Each number is 500 + 25 x the weight over the matrix's rms, rounded and kept within 0 to 999. Layers, rows and columns count from 0. Numbers have three digits each.

# up: layer 3 MLP up, 256x96, rms 0.264, rows 159-180, columns 0-95
# down: layer 3 MLP down (transposed), 256x96, rms 0.272, rows 159-179, columns 0-95
# gate: layer 3 MLP gate, 256x96, rms 0.272, rows 160-180, columns 0-95
up159:484498473496491472515460483484518525545465511488488489479524482465533490527517494529459525490491472531509526492508523501476493502543513461483488480498520508500521485494486472515499462499469506482521516483511524531493546515495515506504486538489517453508514472519492513521492495481487541510
down159:530507470506473520498494484547506529509488489468508507494468501478527495511454482533488482525493520499483533503461485519483488471535507499502508481439505510504512498488509504511511465527488501486508497503462522521540504485485483500513501494517509537532476477505511479495497522497521512481
gate160:542527532529478512469494480495493462524488535561491476485496513501486513494487499464506489514497493510512536506463444505516449500487415487534526531491502488501485498499475512492489491488487506515461485484510466476497533502499476552488497474521493445512520497467481483476469493508473495512
up160:484483466458545506537516476464483546489525482459517518475515512507515493498510474508482500482510493469488455522536515507482504490519530514494476447507521487487521506532515523488502495501499502458516451530466534490483487504537505460500483520471512541487468495500513545511505475510510505507
down160:492471521490478508485472517512514474506496466498523498493487494510525484512489467503493479497452518476486491485487552473487507508499504514474528507478495526507504531491534536493493487493510484495511529475506436512486506498487526521510491506504514450489505501543529497524513550487554524438
gate161:507447559484445493527513502513518503492497515533499514494480482506452493537473532466509520525462481455466539450518496472506528501476482477491513483515530459493478578555481435493509500451521543479513525482513491471548504483490517522498550498528501481555489481451506469520517513481487488526
up161:507474512513499480489483531492467530507472472515522503490492494528489504528454477531522461498533443500485514461524530526455481513499542523528509486527526537536508508503451496563541510479534592514545488535494471474488530508492536474480524448437459514527455516515523484500486512523525553525
down161:500508506463494493515499512488487562501481472491506452525513507553513486496505418551527486473491494543497481499514574476508496522498489523481522496526520497527479492459481488490513489475523538520520476565501480494504531544503440508498488489418432487516501506504533532499510518469509522466
gate162:464470533508487515456502453487482489509487528461504570518501502452464485505466448487526466537478453512519493515490470501482522504511495465497509514483531542522485463528500453477506497519475514526485465455520536509506519513540546516508520478518531504481499479536487546499490515451463486492
up162:479474504499487511449503469491521499507499513496491619470510502428437489508503432479523482521490458498508466525507457500502516505499469463467520516475523547512469463504499453487511497523467498514472478466540537512510513509544531521522535486484510502494507467505511503491479512482479498503
down162:532479488502516520487494539502481481550480540499498538466550497549483464479491443452439515553495487516482520551479443512457529521499489533473479507487584547494447443492522498526463470548508533497477542475505465501518479501485528499528481500524456531505474550557474544490467433502491525505
gate163:489482524486546510539499536493512536496522495503496485516468489472518473494524505500508523490539508509528493506460524516511511505546461503430527460510467481487463511546507514507481530481514555482452486547480469475469482510506497468496548460522525507506512554436531456527509551497464474490
up163:500527507490507492503533510497506486522472507481517483523501496484515471508522479498547535487520529524570498501450522513492511519529475531468505480498472499459509509543477544458474515517516508498461500557462484539477464487493514454508506530524509471532548501499545457504486578500498497482
down163:527479473500499477501506539484517530507491418523505497490498505429475455515479475474504531470512493509522484531465529539457479520580483512539483471467488484469483492556505551496456502530486537426452519514482474474463474522502501466475539500501495525534438471509537480526494528501480512500
gate164:497494482501432463507509523534530485507455535511499471487491495539459491483440467542545485505417471474475522475536516466499496512487469543475489510454519533498514445498508510496480462513514494553467526477540475510490516498488493506515479499527510478524487485516495481479495464494479513481
up164:530455540452512476510535522499520507530466492419526472478510532514487533511522508469424441529497530444529489480533492495549504488552502523520543438556508447448506516478539487457527501539507512469535482543496560514502448554488459497486487500467494495468547498468510524483489500502500566563
down164:498508481524461507503519479509505542508489485498486414502485495489497467495499485506488525529513436535489468476480467493517487508513477502476487501481507533518505517483467474482509534478521529535514503466469484515528542498466540519512509460507474476510524501539542543522462525514516495476
gate165:451521537486545500511513480516559461475506476480474472510475517515509522519497482536530488490472528520513497482489525493459489487513524476497513457477474503507500462462498491474492503502535513481486500493468466502471491494484551476483498499533513525497542492516515452479459517500475515487
up165:522480473506471516469495480475485517511492492527506542480529483499485542458490483507492504521547510495472508529488482503533510518487491499479532474537532506518514527545533494544475521471477488511491532535471539494493508539464467517503538476501476480481484528460502509541519486520490499489
down165:503505496522517503493546515498463509505499521512484515468487481550467490464499477483509488489457521483497535494464489515501509486471497502492568511505557492514482503546526530453478477488446492499547526490528536505504494487522504523492494483518480490493490491526488513501522504477505535505
gate166:513544495491499473516491488507488482524458461515473505488504494530479500500469540546541506480488498500500496476495517506493490514465521491486539498517460490485487477531504486493500497485469492523513474510505500531502479468519527526515474504546516447548487477524516504507486515519505516479
up166:497468467497514501512500497512519498477506504511500478507503458510547473495520473467478498530481495498529495524507502484490530456499517499497467497509490475516514484498515520536530458487513503484473511493477468477524496509482506479495545455472487508472495486501524490486487477510488472492
down166:519502469504517512519455511488491496545501506510489491517478474484508497460516475513494492512495502506539491511529513482477486491467499545507495506500479518492505516480474517488521501509491514490530458467532497483525514506490511503519510495529498488472496531516529521504505516474511520513
gate167:487516514505554522512495508450524481462482496499528509456503511487499473539481499551541479467505490525543494504526469461502523498471543491487492502433483483514502528531512519521478510510511501498515533535515510484493517511450502497498496505495495526486462448478500500502500501502502522519
up167:476488507500487499498484525496489477504541483510488481503480460516502503478500531522534483480506509491475490523536526500520490503472479471462530551503494509511484525496533481502549496495526513551445543481468459502465510510513489509537534488556495485500491485489553530478475528517484502548
down167:526489482503527545485472485478485490482502524499525478518522498523482509509493455533486512503489506480501511525539471498519464516511471487508496512494486472474497481476501510501500485451502504511493501473531468492502540490470480476509498480484504500482518473491506495473485538464494482447
gate168:520498462467498463486528486479500533490549462479514461494528497532504492493491507547495510519512527491482531488496507457466476495495511490473500482494518491558506491514522502536503487490492520500488497495472473535552528477471503519519562486529504491515497527484495498497517535464497480493
up168:532540482466480471510534466508527519538512480489537464502520540487465502450496518533526500513512502491465512497500505461497481497507529494493508469501529489543513516534538513560518497472496525459526492490502481528516512482472479509533524496519498495530496493481490530532527552443507474473
down168:490499485526472508500527497498521489465475487457520486514550514521498479464484491491481515473543524484472467486518506444470523510506480484498477461521547491521474500520473499513511512450501492460547499489480509468454536495521506505461521512504461527524500511478469550500475514482522542433
gate169:495508458496496513503457474515513531512517479532552516465489499503500501498499495500503533511523469533512495531495511515508495508489471533458486520496494525517508534451497469490484477482525478503484480495514478487499504502505495541468491487510523510467478458501468498506515482450497495470
up169:511492523508521498505532508477500475506460490455470487551496490504511495500519512513531504489478505476524508479481504506497484508510510452550495464496506478470506470508506515493538511506457500540518467504505515520493502499489543506495481509466499494550496528492517490467487521536457503505
down169:536501522530520480493547513519498478481499530495462491524509495477493494478505540453501466503506525496500528480509462495484514501491486456501514492496518499471521511505474544469479543509463509483506524537471500490531521516473510479472521507482513484519491496524501511521482511523486488508
gate170:463508506473515514496533467496541497551526491472563511449523485465457548512533529499517493461535528492507470481486522518488546453516515508499469465505542477485529532470516506524487541496519513481511484525515509546477505454464465478524520492496491490466529471479492497483504488453474498505
up170:467527522434504504506521520511483479497498495518491429508557522501505463476503484487506487510524565483547536536489491477494511537505501461498515467477494489552516488462506501520450497521534522522488529500455488549502474531499526440461575492502513484494484492460535489516527513496489489472
down170:544480480518514477502496521445475542505501447488505544527523530513532502510489501496532505478500463526501510545472502533545542510483485474470525526473505487506477535488475515475481462493511462458477503487492484505508506511509546531488534530506516441465455491479499498537489471521492531521
gate171:493504524512516530487498492504508478482490492483485536498448499522488499490516491505482474501468515513489517494501512512500480470521516503505514496500486500516504496499531458531484493498506529477483515499503499498528515492492489486519527493504519505505508490517527498479484486492469551513
up171:472472502481478495527526508509520515506538479503524485455513501468485516507503505462524499479508503504502493493523480481524519504480504468488494510468521495512525521512496530489488496503515479473508494505515487471521497533506511550492478491504481519482496506495495510520486521478500467531
down171:485475513472499515520506501522510486487533508503520503483457507480503522498512524483513488490494489459524525496500472498496511515494507481490530501492489505521493499513469491499466510487511491482495521498528497469533500516493486502481530502506516518513497485515501534523489495508488502508
gate172:558519453506473508508489518544502484503513451497532499501510529478529476507512482475456493499488504484460450481519457521526518544513509517496495511503526459485510517495552490489482490483482492498483495526528523509511502487500517516512477489487526507493510480477507503450494485477496520503
up172:519493507538491490474471502486480501504484469478482525524487491481511463511486498524444499462502489486501486504523427525474509537474523511501485492503496497489513522535511487494481486506483500518529491540509542483509521524511535506489515533485505443516466496493493456509542507517480499529
down172:484497518478530477513519489497479516519495481474495478500499461489505520497471518507512506521470520534511479506490503478515474478517513490512479513498508541482478466536457522497477512519495495490441511519487519508486529483485509505470468498527480467512467476528492492483475476564511473530
gate173:472532509506499470504495537507501495532542500530494506523523461496485501564497526498485402517486540516526495518506527455455467488462487498457529535488550530501554463556500452458495434514511531490505516485568500523529483515419507472524462498444521509479510510484496497500500500518493532477
up173:505490522513482510498504476461552485521482515483528472477492491482465488474453497499529533512494490471500514501488466538533507498519493530526550477501458451542445504484533538510455506510478476520470492541467508450492521460510477546447481473520510464487502486504516535477477515474506456508
down173:497557531531501477502553477503499445502469512476553482512507506496487441469466466508455522538404506495502551492510519534572479487492493436520541503501452522504470499472524531466487467514518487500490525500491530505504482490503457547436453451480607507515479494516529505495465446520543516509
gate174:524561510488512452474501488534495492521555513479511533417553457501498483548510501511477521544514491483492485493527545539471492468493429485516523541498491511520433488495481498504519510514596477476498537460543545510520496556512471478480500512494483497503565510467492508499476494464483494517
up174:485456507465538472502517468478488503549493515499500502443479476467472422485525509492529502509453507501499476511514472519474491479531443481526477504513502529512478499497466466449501461490498501513525497506490530483492481492462458510481494517506460502516531483522477507500483418422446475559
down174:537464514474492543494528505477491523495526450494491530465537450483434438488493492517469552519499465477501442493556492468496490512510536470513482543494537550500486455535479512466484477464516503503485540487554551529477512533511466487526523529533478494508504496496498525467490448473521472527
gate175:473526473496522475503455483479508489508484515533545460526531527517524466512508496486594509492475513549487479525552517488529498511484497446507511523479496507484496516483510484494486483520491504506510500481496506498512532524521537504528561481522477547494501503509504492503489534479537452488
up175:501494520495495529511549504542486490504501469458451533474490484474465544474510498509449494482541506452502502457447486517474506478516502553509506469529512477523506490514511518527498531480525511483465511499476499514463477448492470498506457516501526466500514468468507513480479468513465537491
down175:539499485492515487517508516468485478485539496514512511529483481486496497576475578455497507482492491515511542471486520512516492498497511522470541513508495507511504497502490548522497474448510465513486510453550517452496498504541527519472495501531562486467508515571530502498465494483505527466
gate176:482486528491516489530498509483523502526491511505525495498500506533474509536506524517538518513515544519521485458454472501506524491534540511503474442501506490492512492492521509469503515488453448460496537511474539520565469528476507522505536467498526520491524483501511534500419506482555509535
up176:489493485484489517548485520526497495500525471481500541498528516496520496492525548475488480486491516534481465524534520526464488537460487496486515538483490519515502553476499515546502518510511503479488516547505454507457485490502492471536458541510503503536464506494516434469542470502492504516
down176:509481467504513456510512493537490456520489517546511491486492508438484490512532529512483514458482541514553492516484541527500509496459441474479501441515477510483510535505529498500533503522500479500500550533469485518529488504455542474495498511514499513499539496529475468555486528511485481487
gate177:451501477458517469514472556480461508482539517483480538468479557525483507513518512505520528504447533506478490458500513491466516504503438500483513515444542490498487503423488500525462556460498502478502556442471489469489519528490526479516523477475465504524533469526522453551475464472566474519
up177:481501506461589504537501524505545492484525474507488539472475506487478534541545466464483490512554539503509530469510539492492482466478527484475487424466542475536498480471501463531501493513529471457528569481505473502532522537483484504504552502476477483523494520478506453513474466513507517503
down177:530517501542589483501533518532472482513515507459520534514514464493503499503484530472479518556506541489520490531519493519507490480458477510507493548488513470507506473499497513498484458526521476549508522505479520498490494504454518457517481543510507452486515466500504511494532505457480491506
gate178:471471531502524474497489469556564487512510507529500558487468536475440509480508450482510520486532540491471525488541467495495542438520519479488496524492520506504497543515504467515536500475509491499511496510485483472532528553503476456533499497541533496492469492513519521520507465536463500543
up178:490531449478532477468517469500489495517485471480516486473498501509485466418502501493506511459481498489522480486506520531489494493516528497480483490456492484500480475502512541495546488557513424474485510474459520536529487448445494520514509590509534480500522442494513540503503490486469551486
down178:505499520499480505480508479534502505530462530498555528491503498449449529463518473482519528531516536492497519483548444500494486458503492527510500500444483504483504528503522510484520509507526492504510482455485498429517480517521486473530479508530555469472516472466505497478482535502511500511
gate179:453545504516525506514502509524513516550498492508462506502482496476474505501513528515550472525516501477493500537499501521442496486505572476506470530505492489531494534472458528498516511502497551480471535525552427512498483503484504502538467491513540500469534493488482541495468556435464510495
up179:497504487457474537478501519506501517474515488493531495482523479524536459534504466461464516504462486479512524474507527479526502581464524527483511430436492480482539472531536470483510522482504465497539473509439504530473537505500500490485543469494475494466506512489535458508498464561539489516
down179:569490501493521544506487492505515486503527521515465481566511511548491493577495504503502508500509527484506491488513492490522485492501472502511540456547494517477498506511483490525459489463504472485509466483528496465531505507479500514525519531511513497518480508525501497494468501516510526525
gate180:463508478525527469524543493541508502537494476480515485483452530458464520493467479521495488482519473465484492501465494486499469479526480504536485544504494500465472499552515510516470503507533530477485491553552512539507546512526484515511469502501517551545510498515442527513486525489484494501
up180:463481522500488456456541496537493492553461498485509498475475542466462507508483474524494470482536454480506493495480498507464488497537495506517479530496521512477483507555528494485462494487509512452481514525551517512508524551561486492488474519487496504505509490505447496524468513526485503492